config.yaml
norm_place: "pre"
norm_eps: 1e-05
rope_base: 10000.0
lr_head: 0.0116
schedule: "wsd"
decay_fraction: 0.658
Each number is 500 + 50 x the weight over its row's rms, rounded and kept within 0 to 999. Layers, rows and columns count from 0. Numbers have three digits each. The size before them is the row's rms in percent of the matrix's.

# gate: layer 5 MLP gate, 256x128, rms 0.202, rows 31-97, columns 64-127
# up: layer 5 MLP up, 256x128, rms 0.204, rows 31-97, columns 64-127
# down: layer 5 MLP down (transposed), 256x128, rms 0.273, rows 31-96, columns 64-127
gate31 100:516575503542511596550453576581539431426541482541546489495479466417478557520396521429519554588436522470516572509468423524414504520551572480467479468394524491444467427396474508482520594475549516
up31 100:533539523572489551433557570485333498500504458475441549487497515490516503523505486450497564514552479431464525423598461584505454493547530598463542481506544502508492476547497462567579505523421497
down31 099:492371700500472462450463492465509604549451439507463554448469567506563539477562451464497433486499535558445506552500552499502516532566455511555544486572569526471467552510531514490460474472478517
gate32 110:524580563473525456587532449584558548444549450510561488547477543472492529489567538469472472499556513576424430494526533473528486461477565515575485554495484523592523522474504471422501509495536522
up32 098:496568523517670515505505514567590477420532515433474435555458571532536582568473529513529537425494516596440460504541493512502505462487573513530462541522535542507468462447481488463545508494564521
down32 106:584587467471483509588511456604539514442539444577543488544481455556520543544492588485465518415498529627411452472542554509467480477515526483514440535523490480515427425482406490537536495600521519
gate33 097:514605528505480494512436477517541414516492438543538421502503500531505442522426505496530458467458493488523538513519549558488512632465454503486458486512514464401434550560545422548546612447398438
up33 107:439413404555547503491668475478521520483491541483535497478440492549472532506519447583536495477472475479404523518456526463613495387462485498489467488434466477457530438449446601521435468462454561
down33 107:424570449519534518553551505457506460459489502493521440488481569438502482535459509603567451467429495452383514512473558544564600488444481486519404487415491435431467549500400519481430482428478505
gate34 114:611527537494563487500418508500482399493593462484388526496470542529484560549450441452497537536562507498550549538543445520428428499485556527448427467432497501517436493512485552449520489528442417
up34 111:489500499560483536457558506517597476554469525502557636481552564544553528509521419586555373458467517472399497491577508402590471435535490504553495541495520492533452429519427504476485483533518578
down34 110:534466384475569609499534497423539466523560371436468497505454542525464579579579443498442406458484521542497464506518528467576550546538571432585552471393462498531537460528479482542442540597455551
gate35 097:583480569541462537493480511451417485553421529568522532465541454508538418547542442510480449480513362423532454487523561522520451550408525455488588583500566456453517421546448460554434491533479484
up35 097:440546488476472475538545514556541499526411583546583549464465457426533548510576494382563441557540543489479528502493558516523492439503404486454480527583529430506541624481389516543503414404551512
down35 104:442567502448463494476513479560554585447581433449444482492418486523435610502439613436526490445440597536494509502458453524477487419567449468521442422566512518521504578456488533495518463503548544
gate36 094:538595431482584529497491532543405485494461477554535516450518472558455539525499485427496433494497502472557487559586444492492559459387580458545503517444520442488433486531535412509553588523504496
up36 103:512463511523413499544454517456586522622513414464554373487457551485512466536432522419567493557535432451517528482555545516522427451545493450477523597536525533515439572514474531455428581449527465
down36 100:441454340476442517520458578521447509505449613450591489401496511578492436590427556401454526500468502458474521449469454520495436506476530468517531501500497539505473461421459497465537439502489476
gate37 100:487453520515473455491472491479468522394372440477535502521529544461445505482492524427570513414507503405505466452436501547476516524394402493524540576532450598453506502627480488492417555498434420
up37 100:439488426478505454501515585445442604422509519520499382591508447483400518555460487543524462469504518460521489442457449601523570507481457494461485488647472574539517390535588521526361552455478498
down37 105:599515502479521549561491524550484493543474537487547531406476575563621451421546496466451476409568539506506450489547486464450447498574476543402503447457399448465441544486508477434548524523489498
gate38 104:537508510567532476570396475486550493512459506554494525517516419481420549464473500428452445505543475465548507485515514503438625534533456428467516629481496560609443518529516511530488501411554436
up38 129:515544507457548482449529525427490459595478413543517582401506497594462541479495510591447528425480397480495532470451479481516529453477566451531479527448449507443465456534594459436517548431500516
down38 118:516552540483598486430498494439545415643471464567513612480497483549401559475560460514501506430496391473499514496500509515502494404486516469513509506462473531468454510574502502437543534464530453
gate39 102:411558485457492523598510475475487496491420528530551497439539528419550521515527494516449571460484423546432482425457454507603525557442395488469482514439474546382537464562612509440561491554518464
up39 096:596481490560463475442500491471491563538574441502452524573444547574442581492457506513499482561543532459557536507575551503461469448495602485477568512537551471543475506443477439526407611542435491
down39 100:481460405527439543634545448486527542496495520560505525470418588439576517433523431539440527503538499535420478506548457470532544547505446485474512464437430488444531528499559530492570496490449545
gate40 098:434466568525424452537424570377478478538444421461550497533415491567546473494614506495548476481497471575559587441441556497524514500529452458515467460550449481458472456481495402464481550438556483
up40 095:511563616460523496604447511555384416520548488492485407396504471567464456501486518397500517413529482397544593485510465504501411498483540454522543410393517500417533542484488502535414472549523499
down40 097:528457387517540474442535516592517564513513515551471597509530527539429557530431491564542486529480505468498458598502393529457582482524548492491391507557497482583565456495468414545552395551510507
gate41 101:495489356472495460571595479489574545429520518511491503481573474470439598515407510543505492520476504568457565540435541452509402566553530488508523455465473632396543456496385515538514459559466512
up41 098:496484482587483490563442380457519565481531522527507577451537532491477427464478508462500493488463528478500513475527519545509344513493492458499558493513411551554551410507456480525472361608455459
down41 103:521470679536477518484497491601537503432494563482478520508559429553566434519585508560547479475532468473539528578536509508516415512461496505469494536554503482424501544580444390524520532577381525
gate42 099:450521518457449549412620540484404483632402536466444524483463518445548453558531553485540523566564545558497554540578533461515501507413449500390469410589537525632427460513488581549470514503487575
up42 091:481512610497552501480617439524430498455520563414467593448500514431531537469495536521571559459492504476457554581499432523498433470452468427471506501581500513517484410499465428450605497494522366
down42 091:521518435520480522480485506410459475563551435554533504624487557548487490527488441532427511573474434605528487449555560492478577404554587536519538535506425493526491512616443518526429531514531488
gate43 096:463595549491516523483525505536512556416501538481515480503553482441474462568505524507483576550437407526473511388476351514523477460542502461481586472541533518482488461482566462502517417565403514
up43 091:568505544488449506554441474499489557436514469575568428448536650503463449569458454524464515521409538430464493470463489520547418506505554481480595434481512524536432574574537465420467492491488432
down43 111:534532466484498550509468469483492528419474530500587492456566562486511470570460512492460569543466442510472518467464416490566472524554477462439613452457463548503465497532534503470492461586443469
gate44 097:527524426566534504581528448471603529420535544516540480479557430517473491460485518429510562496459423492414492499471527497465521436628519578556424505466455497562393550460483506425469469432586586
up44 091:400453525426489544479553581531530514545530548531533468502549482495539533539533503517455391494444504502400546511478543524522558536443529496534477485415572538601523512476410547468410600500543558
down44 094:440413411547420538471517448500471451532529465478512551435560486503472472565505379427494557542510564444581415507523456494491477456458497426456485587494473472431479577535544470507593509445475514
gate45 102:557456509513529534432512535541412513516518588350392516500458520459538475400487530588488530467408488583487484541504485458605509545501496488527534507561524527543533462463554462399466563534474553
up45 087:457506528555554458548598483512434481534505536488501562472488516419487482519559465514486540457477494543531386440488523471546413557456471530512485559536398508509569548438519569532443464440509565
down45 091:471599478538481538451505466380608548409443445595503465477545438462449536481505487390485567536425502558507458387447505527504489424546520528487429468493444501518391569491526500541466429432521552
gate46 104:535552494524566589550505486470430469445440497457490548425540509491523597467560438457557483436467563551451451558484568471493478448470493535604499455524464559540479425564474473548507484479397534
up46 105:512489566566458530526499436544543488475482550574549556493478500469572483512451489487492533507483562521538421511532481517443504501562512445415473393502586441608573505465569426460490469494535480
down46 099:577480557548483527391474560440588571507525500538554470476414558558422483477523530455472490490419537563526488503554447423512517446475427415463464539481514548407488473501538509470523448596614559
gate47 104:461561365510529468543461440564486505453469472500537499448529454494511507459436508455557497505497458506421511597507459409561522468462556525559580501489540443359452560460457438507543451477455595
up47 099:561465603439529449478520453547602439485469570518439538475466524514449533592469540482525522479581501468455515504528465564450492453506438524453528456419489534578567517550637549596446566459469500
down47 098:484519237482556495579506533520514476502481514486504511520475527503524462512488435427576506594463483493417559518555527513592583601433548514528544535546491500476468528456556477445476490478516551
gate48 109:556552556481412489475530460495521449543478606467472491478414521649545416443515464435363542559496507463549463547520502448573556381447567433509569496555482456503510464509547491492525510486421491
up48 097:403491477489508563524466519533521527514517445441462380551493501419554549548499610493648497447506518456615498503444441517542473532508466544525487466462544515579534571548519501541461436518484495
down48 096:484475527466471502566520523505515525530483548440593527377507554436513491430501522596599515538431527592581554499468427486484504552454376568417448469456461499551481580552517526562502474488431447
gate49 101:484501475520525508582493409421523524490448523440501368536572534495438528463548421484577490473508603568485507380484491483535620421441474512469504606638412461521497489507500551453387544486491406
up49 104:479520467459458408588475398526417482435466503574527546466508386413530487580534492517552532479522450538493500601525593484448616479396577536499524573588443474478538472455561521491481523573545540
down49 094:541538445520438546476545604463500419485513488465552596536478474545480545528531562509433452492558413449474464523460468550496450558575538447419407480387575467493557525508521462488530454456516573
gate50 092:487532559513527498540408451454527550535523510537597500537527487459497494597498513480444459566427578499446440453439523461589538464547529543433546449481524478542457443561560440520493436494429556
up50 092:424526474405608453458460580559474506516524508511569485470470502490464476539490528497472482501486493462536429494463514412549531563524514579459615487462498528535505494559565412482497480524469480
down50 095:456556513420549484488549592526462391616548534486488521532482489514530451521587515565555493510497456502607444574537478489458465481509469600547424553457479441504531520486502519454468502589511410
gate51 095:378536529467434484383518459562514501525424521496529470481443475479428538509494514405540449463521501538499451561536500588490460469428510451437552481469538516538501506530534472452513456469531556
up51 090:421456463442544488480524480620519515503416568508509442549425392531477493452453524442449571512540530527555463475519518511463442469525471456445522470473522419575504477413487499536525521434614529
down51 094:590450553530546590525565535440536476481518483518503537597478467467535523517395465552558495571470599480393497438473507534540446502480528481426443474490468531527546424488502480519570451412551446
gate52 088:491452529532421461470511510605529492528490488529538552576498505521436511471549652543389567607559549459494514486488575585553533535488467566410443508540499531560547458438525555494416523452554501
up52 091:510515525478475505463545641503531589518480458460551488527420431533515581454584546586446528536493481532464439465528479560515556504492410553474476604572442536534510465526478552478504515479470486
down52 091:446486591464550535453480586556504545616501432497538490539428425513481526453587452474521491466431517481577482521499498545461495490498504489495564556580473563493537477596470520565582524568412441
gate53 095:420516432421533450494521494486604522455462418495592488469512501484441546503446544518454493510557465519530569536591533508509518398516488452491579515418550478509458449487472496392554479445555590
up53 097:552520610485576509453522449490443537529480581468453477493527536646533491520492436428540485493518475494493347450501500542487514480425532569542460432595477605423567576457533511508434474580437419
down53 096:457513592434556554476529485516448554549425506550481431454464560515544461515548553532582476513474556577492479497509428530445507478567474578503525513521495561618480513502563530562381456531379553
gate54 098:521486618536471506517505602517476545481377455448435554445530484485559527540505489438504550503532616488518465490444485388476507479496493484539615472501535477464535534570511542544539550540429474
up54 093:455468433476478461463491470425515490488650486550536562527524474495515473516538527492535493539513455463404547423569568602568397501467518603572458464539552548491556578467498455454495442550522461
down54 087:534459529528483487431399469458467532472417508407463457446443387505514482404521438497540487451507527531515447456486475466415433514457435552490560454426518486469418470579481507515506443477545480
gate55 096:449515535553478520579413411475436502453464515463480598513525517498457494541562382498519603485546497404439454623456472449434449548418462547602554512512481486465565445503468570643396495535478573
up55 116:596525444512457471499447497540393462477510483549340559406606434544554484542604525471533475450448470430452565526503559516561519583514495537584560545431493476481489578540555481535573458559505429
down55 112:458535484545397534558380406505406471475473520508411593448527548511491506545574507498514627463523481455438476554489491463534571575463481529583555520448515549443545459501501465530510517532502519
gate56 116:472408502486530511472518515462429442611478414506435490510506565572555574538513524589480553535534419508504493461559529465524433442447473553419492410516533480491406447411479553484482595412572459
up56 103:532521458550582486556428504469553474459451518490630483533529513465508477511490549392446530475491481526521412461500458513422557485569546442492574571423410488454509591604515424511542551506545525
down56 104:518529557498468494491502489410510518489512503437462468429543600494490561599435461529446484581497385517525476494513579483517403427455532543529461473470530474523453474506606461525537557393547443
gate57 100:584482501531404512496458553527538520598490452605453483456465577490503450527512512499492486561520457473409540519478630513556489565511441543495439488513514469555496534554533459489475476494452495
up57 088:479429565506392558529494555562504545589515448533444489457454522480510481523478509454495515440492600449425544585470601456609424479615520529577467521565500468460477613467481482476544470469505480
down57 102:484512610477583501490559425501528508538537524514505513533527438493490501492468408559537548526511524487582525486485401463524517484513608475512488469484533542438464491495521420543572548428537479
gate58 097:585535526585501415578494472544467544474540443580469483538498404445532501423535569566502543348521475462441462545487486458538455548464610533555399515525472517470502472506497464505481454460572411
up58 095:499562567531551528570473512476581478491460497451563498425509471610594486502535450414551442477577594471507548517612491485418548364484464422550613471531445438534469509576491452500524511491449558
down58 101:507541431508515490434528431463536548526538469454490486558475545508433503476496498455562527472458472517470521519500507537508484497440621541526420510477513502472370506481495450535498478418495446
gate59 090:521528538456400487473495419511537472478504512530513508519488507501481471453481380529505496515501537582496446498445546479409473492417430501602497510535420539581467419563532476454418527499437576
up59 091:481516518593487552431491484571543525517430460514485463542452494501491499506511487432443440528581566529403477485520398430532510486458557470482423525560530470524362505472503466401471530617506472
down59 089:542555511514467464568368483474420471568498473607447504485516473524498533571565558537516559505482479494523519469489494509592544440567569556517529464464539592537523486506488577605477533447515449
gate60 112:370484480496547465468611430502420453479462468531458603461517410499461487460523575555528577454568455429535528532513538484519520432579532489527477534527574506462523453461584455506531543538450570
up60 099:493506461490532542478448474531509439515501493510488523417519408496482442478456545524509574545536440499464570507520453543520402558534599467533458479447558496498512475537407433508526476506544456
down60 100:572429445523375511473507547499530567543533512477461413505468628434442475572524444452547428524433539510441440527499459542472497544488516555555534467523464495540473490490487549531483355491459453
gate61 099:537462585411526478490498484499453503509510467552449509459468520524473548539458548465518535477451571463494563517470482531506445537513503449465559552519531580333345545398610451439565515532432503
up61 094:479520485461522554478482493546455533514491441505537515505520480490555532560419473516570562513526546430436494512540460569489460552498416468489497516553427584440523579446486483513607546577429551
down61 089:549525360520546564466621497491557523556505552479477522585515527529519553432496467502483587509564460585523464518490487538514422492471502543522635546540392619477433506551541454485490578446395518
gate62 106:449426441512375479437525511398486481494515500495458489543558559423526523503422537600485514486527535502507481445434494513588475563414573535481485486521527531530471478513458459408450483542532480
up62 119:481463540543557489469569530460573489453515487550553611426495413486487484531545501515567547586585509461514428553596579532497485462466548575471513466516494500509444493456513515424504490411479559
down62 115:469433432507539429518435482547531484521486502534535564553481449501479464504538518520581502571490431477466481422545545458430566399522542464502444560403420459441420567549556515511482490419552526
gate63 099:565582490466477437563401506453498555420432513576466486515562534439491538500584497531534598428446458554413493468457559539503471492425520577553510496535428541563515422433499609515522514547462508
up63 094:447514491392556519514547541522393482535580467503484490407475444588462525522442493451503413603519474424477451531520425532512465438514454477534562559465535465451474565498584412466500484601495481
down63 099:494604588549481482504529426517553581487439618480421498491497566442554492469552490580457542557465488465516495484486525530581446427458436512488508385535434509507558463471433483539548538440540535
gate64 109:481543513504478519571503497572518422539540420492479531461472544527484525582516542463386499532502546570533557503489402503461437513612581428524554455493507452515486565511504527530553534566569542
up64 107:504445478486445534436372561502530492553547448369467426538462501493500467528480545456490536569504459518546631457538460500525514599629435432459525486439504493566547577431477460384522551518507481
down64 107:488449484461468446516506471400518528481482560443518500563500510459493460490532530513606514481441510431486476453479561474457547528333480529518562521561492546512586414461531503527451435467470475
gate65 100:570539509469567466504453505510511500515476559497577513516516437490567522437381428436513442444529505535495588548561465480512529404479510497497609517442572527487404506441491548445488558602479483
up65 133:446550478518491504555461493531511494543483452537457500509600488546432536495506530513483500490559545383567572522458504527410556658526482494453453519501451488431450543471536590453477493466479512
down65 116:464519529454569444585471536474536480574487499484457495547584475509462473501418497459466454374591577495534592609492526548428535518459531501492511546487478473371474533474562550441488475487521491
gate66 095:481489500422504519446493513486516387421549568491565539488518560502510512537494472563490528559473448518481416477493459497500453475519519435557629554430467504400584456508478377572542504479454553
up66 102:462511596545540472475476513535466560533420456552428478497537500446527503524463503437493510475532539465477574609444522407442519462528502524480491559489558435396437553549456619453515462533516500
down66 107:469505622578503503480505471529500562564478540525417525539416492564476543504521488459506439459558534475511608498484605503491504478465500501481400597562581477491377481515531596553496460562554400
gate67 095:568488444528535464529546523541383467564550564504535540526459570457509545547489477505537484572587571576532489478514522475560410495430452573543551525482469556529434508496462496511480438498429567
up67 105:539495466491520463487600432598409482538584471476516453466474561538412504427551522598493530527494534446502552536425522567489402505532511484476441461502488496468515505485436515420421520440481400
down67 102:462462390497510493498473451546441539493511472545556433568589490542490462472557526481475548510429491502502565468448491543514510545567612474492437443618460547497523548415506540490451519542551409
gate68 111:484499573579446450510514455441540517427477426514533540486507483541482530493461504520513545501387597471500581417508394565492449489515538424408408510458442570566468502528520467438574593467539436
up68 111:539466488522638459475577484583524467511487568419617510481480525500524499469450420478376514501452522553494451612574523422452500518427445542576549581464551489442511532401510508495393507541429491
down68 107:526503579468400524513540508446580454444518523529556509555425540493517537476417506525480554416361480519518561508528509463518475464428600507513562508501440595461531481504500522411436560458500535
gate69 106:530416490540437609513514561518457470486437371503459558472543527473478549488420497504537439462519516435497467463482527480568460479598448564464530462437567504546516380561495452585520453450469459
up69 112:536425548524415608453457505429460466411449487473496501465469528461469452558452408493400497504460533537546481512500480515497481468532443556555520482463516490571527501607560384561484547413493557
down69 124:504477474536438611542497527444464465466459471519509486415544517483472513545442519489480455461441499554488477514445480503582488408562442575458538427499498463555527428568489459500567461407467527
gate70 100:475520467520468416510479525506537432492443450549469574442533610436514565498442466514504561511506541517552539502477465546461443623509469466531506553457407559413518472453434426564516523461461473
up70 100:665411476516416586515432504403458513503548530470461580454515528483518446537538454604486513401526525474458466545511507542478504496508500435429510563542530517481470493514569511477533584499508494
down70 097:524470429512458531530394479427510470437585519583449616566515527472517467542486466545593486433520586589519514429565470461476522498591501446430536590558517496446448475518582526473520559480522479
gate71 101:524522470516520505515496459377522562454436571595409439515470529428454533549500538443529627466573549475430469568521508485465503457486520500447422463541498499511436536557526500556473522486524460
up71 103:450438501441477472370566584442497500505490524547457415477444530514478510471551537503507568454534536573528485498497461504416442554566476543507506550528496475485405490498507551517482467409409474
down71 103:521475557508495505564464489560451412481458486460469463530483494478418528478500581512463562477520555409537475452407486549540417458459486424486449511456496487539461449502455512411486544444589516
gate72 100:520517577495564564438520406510512495420554530521465482511493513502501522467522484585524565448390466516477428532483464490456572354548534439549545512470383461490426452480562424397568462528502507
up72 092:567448502532529553512515481511438408583468550488458534421489518455489425437485594450484516516550408556579446457488500446542547514548429450569581517449517390578461492499486560561459506484510549
down72 092:494549455529434502526425582493541506483523541533526574498510513529440416505500413589484454568471480438535488435513505452502495372487567474415512523535530546405526462580541536522479513477554512
gate73 102:564522484648491601533477505428617509459484497492559441554465521492543482559453523453511486482396541559420413495414446522451492479477524520535524436563554494532495530489468527406468462479530435
up73 109:452438582518556401524526548427466556513579502477443470459507443416441540473502478535555475526492498469524521495541517512502486623411424456463601539500460526469565510521502489566530501498399371
down73 106:473411559520571520468546438420502513496562504479472575481518425434499483550484451424474497429458489479484548506545467508466547557438459475474561500557463531493542482491551555537441472470430480
gate74 111:435484543528434568418502561413601477577481475469417558508464542512505529488484517528549493457577517586519546505520449508489527517554487441448417474508491572522473433508384560391536540482446449
up74 099:488560445431493547499415511392596499522576469399537489467520498486493531532472532507508458451531542583508569493557469534531432491563538489429540423550527548557530451470546523423549555463538491
down74 100:581521633488552467538558470624383441495445554571544550511513446525422520490512511488484497574460458410542477540492498483504514514412510534537545437471491503458578532515529465551453382548513574
gate75 093:464461554500485525452539528485509541572524396464601431537476538560429453551471479551521550536418399465521493461431485507594450520525403501526476488424540555498580431499439502566438431381412511
up75 086:545531523540458499516476434489518496367435580537456493408567529510546506483587516500514417482491540638493539521474453492396539496499570546619546473553379435551433529563541570484548544565552463
down75 089:480554448623570441504508471518517533536516450483599484511388561478513378536519479540507558540483433414518541512454500473540475494527412537488463463440579582487525415477487468508468513429461536
gate76 097:510514529459552440560496540538399576503491522563384520497513472507584410489500551486538512573529507476509568588441480527483383525484497568409432418537432512426538506488455443470536496543526392
up76 098:523529466425482372495498485545496601532567470564417493531453502496506502514605492462519511510549459437550433481453529480509578504450475538456541513516470496541535565531571492560478525434509548
down76 098:490484602490479503490426502500534420503431497470579537448551526515479570413407497550445548511498486526393515460557447508517536519528482426477457534451504506517548446452376625503505441439466526
gate77 138:502573553481527453473509501550472470481482460487477483429506527508450557502520500454438527472557529380598575612508477560497455534537579404546553462442543554436548449532408451543532532438511395
up77 139:485480518517467566541450472500546532475529560560646534590517503477537417496548467536549548485419505553408429491527537456460561474479379561506420475452460473546470502440542544526472507557467612
down77 127:535483215480482480549495527479516503475491551570524537447535455487543488464505522507587578446468520443376551560446556466461494489486478583551502469594437452460411492472515584492508471569541507
gate78 099:538536506610450475571480486563511519479444534488487517443490547537505488446448488473531522561467471567488501421516438470618515583385498427548461490466367489553437495394496498472508506538480563
up78 096:531501507593497432533503545489570457591531461454484516541451498526500426484445510577440440517414506572547490482617416455572489511382533496517474506504521553475450603461487443424486537520453508
down78 095:517453394460431479432498470457399483474483546432458593534423496529397519432503518508425416514560508587574466471447476584570515546467486533486474447505469585469469582519446571415586474506574419
gate79 094:520573458471573567558589473560533529469519485532510545583514473531421522454513454418506480469422465484464490473406553498504556548422501545375557540601502433546597567468441536480474483472594508
up79 092:475471538538453626459504462517550488482405511409473478494438529459529461595456474514548524504520548479545516455418496527554498557512450544507423455595437565591542433497465503505507408545452438
down79 091:521424476591529453517437516530526475573452526514515469432461577531574525407531484529494454470553507509529410396496486513554418477454494519514550527604593421480481545462494460491548493507501485
gate80 098:582540573423530576490448368506415522419480513500596425527496536526510511577596525436504485493539536460540489524508610433454429449491481518510478478463389537466575500491495459565411482425542497
up80 095:400450483541465514516498509486424549522557537591467514567513514528503456505585580498530522440516445578467535482423506525539595486527528586539477471594577425548482568438497552573496471470486394
down80 095:505508366570548542447495477427477493474471504575540452527452521507399511539437414491480512469548483506557503538520535478453385465508499425553490556404501464500532445484553435440533570467528530
gate81 106:507525507554457601488458479494453535541491489548457583494572433482470518456528584479554544556529441517583564505535381498447483496512549420519491419446568482562450516485462447465533481599483425
up81 085:451496455541516503433505542562528500570544514463446480536371484575502465438447636453532510554501484566524516506554415455453480497591445500560517506558548486553477563424522546440483512585459483
down81 097:496467456451520417572530537510496508456500519482535504494466464547474479596431465453448549379464532502377488484499623514593491547466459481457512511536454470438516477545437497510422482482470543
gate82 099:491585544489496466463494508493411495524511449413553624445521475507453563512517533456485506522559469414479519483474495533504419520523440412439558532508411567443566485567492417483476460498506421
up82 106:519463561508518467504463532493490538458424534441578524523484357491468449513567501459475560419479485470551525562452495675571452528463540491553537485440473447408486454495463422401507519518555422
down82 093:546574573420465634489455528517553506484549431378455476457543512541491565541424545532463507562571462592531467490533458462523498488499513557503446437361538459511600448538474498575553514485413430
gate83 104:574522509430558476489527565391424545512464534525519579514476562426554515509512479508460548451507515495534524555527599531586517454367519585538528462520466556458414435520478488552543571475480550
up83 109:443436478524469559509504430539640517497582511497528453522517539503466392552517513620412512581443511450420531531515492474460454518581485528472363492550539469472525521509463503527444424421496474
down83 108:443476450524463474447540557451425534498546530578600457519456509404514477451505557531520620479500496500375531525492518484478465456481554460546458456592498529467492455543467516474524420474459510
gate84 091:494501487519445495538514518498521445464480594479473531427437441488525436477518563441487509474503542510590487524473498476441489536519510386576557574524476557535498400454516508452493474569551575
up84 099:463483576522421429583506430511507452533494523469418593378574461521540499495552513517476455489455409541501549471490434514524518456551478344551491574576444462511511413488511467409539511531464553
down84 094:483478374466582383483494560507449578469516498471567441453474424486463456502513452480514555467566608508504518561539485499452454418515521570555484409405532537510556539504547633520474473365460446
gate85 086:559469535458488486475521480484552429491516449621496526531486563452529468562488486474476543553489549536481468557636487492575497539460542498352529481507581483516485520443454410501514570455521588
up85 099:552411521539419509378501503516564399493523422530515522540457481464491552451439488505483464545528504501480482403570491526504394483526454541525438503464554497505485574505487530527488573465506449
down85 088:470539473473515509613463519433462585504524497535495451420603585576517469529584526469494471520549524478485536543419536514514578495458533456449536414537460570522550399514500539468524454453523491
gate86 100:502594457533477497488425500587430499561580488476442602518481497465466511446567577470567456577531490393522568547393582486436438539524456397472468573503495552470596474441519411487466443491388426
up86 090:483486472538542519508450504571434536574561537539460630534524498499436543456599570457557457548542477399501550518401569505427434501536445419472448537541443548517547441418537411455490488532398407
down86 095:557476608432554522462477508537578531535545504569553462528516478521458604557535509475451467524544417531508526425567448524501513512466463562486506486614504503497476482450484433623525535596476510
gate87 094:539436547506516399423509490457482508588489464538467431424499483582453559500522442462427475436515490523593558552518484509598458525574503455527511447418443466439508468470501514512597527497446490
up87 090:495563457458526564571520525482532543432435522557533477586509504448519449513518521444518595457444537462440500459420484515472506485460548579476453552477471551551565484457513556532477489430556501
down87 094:527560524593473521596517448425491500487519487510453500491488599452555478437454495500448495489504550447501452634559604391508493383465466507377535535578489504525443534485419489446403512589444526
gate88 104:537484465407554427583466455479550550515536517501529461443472508513497447640598506512455599496582549439521528556554592479500525430460601518494515502462428418551536478524500494419473435476521474
up88 099:479535420565442495451436494593487457480473528552576488508557521511524559510516507381496434560493465509464420471504454432510440512496476505517515530526585562482380496422538494507572479544416477
down88 108:581506367462470501529432475480538561482468492539546505482488589506522454536475543425438597519570540455535503556424559419520602492462663449515477476489461473540473538451408538482473439519493482
gate89 094:549531486534477514616519551527562460523500417586455541450452399557535530530525550527480435509443521416397609534482510463465508489471517577535479452542499383541463506431555521490497510457492532
up89 094:449462484534525542444503538465437504441514588433550541547526547454427479438519470478477546529502559531508407565560536526557487453411439498505519463507542546438526447475522490535513466575440501
down89 101:500548573428491437478527453598447477461420446617481592542544468527510535479544514437569475605566479467501414541468576528510460483575446469493494452441431524491531455564376544486481464585552455
gate90 104:538457472438557534509509533483536464446555474586561455452590555452488430537498557502456559495583468423526481560536569591426553493536591564486562508507498522430550407593478508589511527549576373
up90 096:538390534411530504510469476457610488498490525569598481454613531447656481508402509553512479412495461490492506477559507487504521473536541451466578530420491447428536417499533526554542497489447535
down90 099:400415366522546542463496575514510461489534596545595464506601463457529481464453497529537501489527445536517509485509584446417501464509448497510598553474559543430458482428500485523513479502546480
gate91 109:515536441491497559482522477559569450523555556624488487433609482538510566473588526461531498447610478470509480539576576507500469565410556493610504485542438421494556466593552480483518522485524466
up91 097:614532496457470486466505529499513459499574486528471545449539524524442512508466464480476423568538523515586561479507533424509422523507439447513518535529457434539555480494483496510493502434558429
down91 103:422432536517546454532482524479476560504443460448488446513443450563484502529458429494413485521404508551528489500429426466592478439535515527413474438448550568568547547419490533491421535499483492
gate92 108:504489471574520521476509491453457523503396510483520453470479423504520462570465465523475455521440435444425402423483513462515447422482511425523518368481493421517471453548435540542491417572417487
up92 094:554493555418447581565470484501503494431542490562599491471488633541510469444446450546434387527456473527524507471461515535498479489487479482412536539554527502535436366517553540503427591559577473
down92 098:561466585539506469492484505369479484462435450495521443396533494452500473537459451546438462544496433416434418457466493449517519470466497414398466404464498429512533430526498545549505408542475462
gate93 100:479535476470477456577573481562477532467452607576453420473585511515459497468474471513479489441568568516520481476529485505515545477501538429544624558461439479453483518550502549536453384510464520
up93 093:536509505532412513479487500480454525532469407520505496469478579565513497444549527537542479528461453418539535545522518481517494517521447455571347412460554495576496479479502532517502587558481485
down93 104:534502684548527432457426515495513472497475428490484539567438533492511490493561522501507467509489526453471468468456510502534442581462415510603416482504495493618502463504469536527457503517535439
gate94 113:481535517557511469482575492524464449492459513422490489482481523446621563439475539580559442535516436461395617521544545511531482457501539502510555573547510555555533446541507443465433496530544478
up94 093:519479552469483510533502465455586560449434473598509554471482542497508373490581527507515506473548517575480539547440507483454523511493390472425461545521420485525476434517459585531509470439585498
down94 102:528432557432410597504408457510615553538516523531448488510465498517410438593510328424486533507490560544584421534421441454526518525468438479475439479450496494515514592500513532513577578506490527
gate95 111:562430480552465597505430547508442441442541514586379508499540479436496488633381460479488519521520492487560414502541505481528422484488503515410550488528547464454529537538462544548563556562464518
up95 126:486572483530511476585499521485545581549542409477477524517436428590508548510506489540491422400480509503527551436429426436442500501503451584481465523470436476499492544450538492426542471453431553
down95 120:503547426534478448531505439621513533579461448503559508552480456606395536484552486491468463476516465494529609476431581507521519493500512555484423462462419498437469452559545549431505453446526493
gate96 095:522474505488501485426507538386470528452545545559549560545565454554558460562498454529481508469521501599428469468515528430507554496520517464511476587488505579538531615500543479558562456393538554
up96 098:530454624512539505600484436498543463541532470435492546486479524587401478437480430475496454469517508508623472483405391524484458538547386382449531520469415482415460536491495483512447570525516449
down96 096:567542485506494486509493464597448375484494441484538534493459455495429496441475550513548446581570563440515552479449552465518418528493557515476459547468521397489465458527498557478561517511441526
gate97 100:456437530440444603510538534473578477490427415562542568476582501512558528502419435548513493455496511558493555471440555592478478518450489473536466463514479540531549433516443579613529593449528591
up97 096:472457479491474571531549561461543427586603462537577565444524524495488560542500403522483582476499493541545500513586525539482515514492518543468464443515483474518515410501504598518507590481506584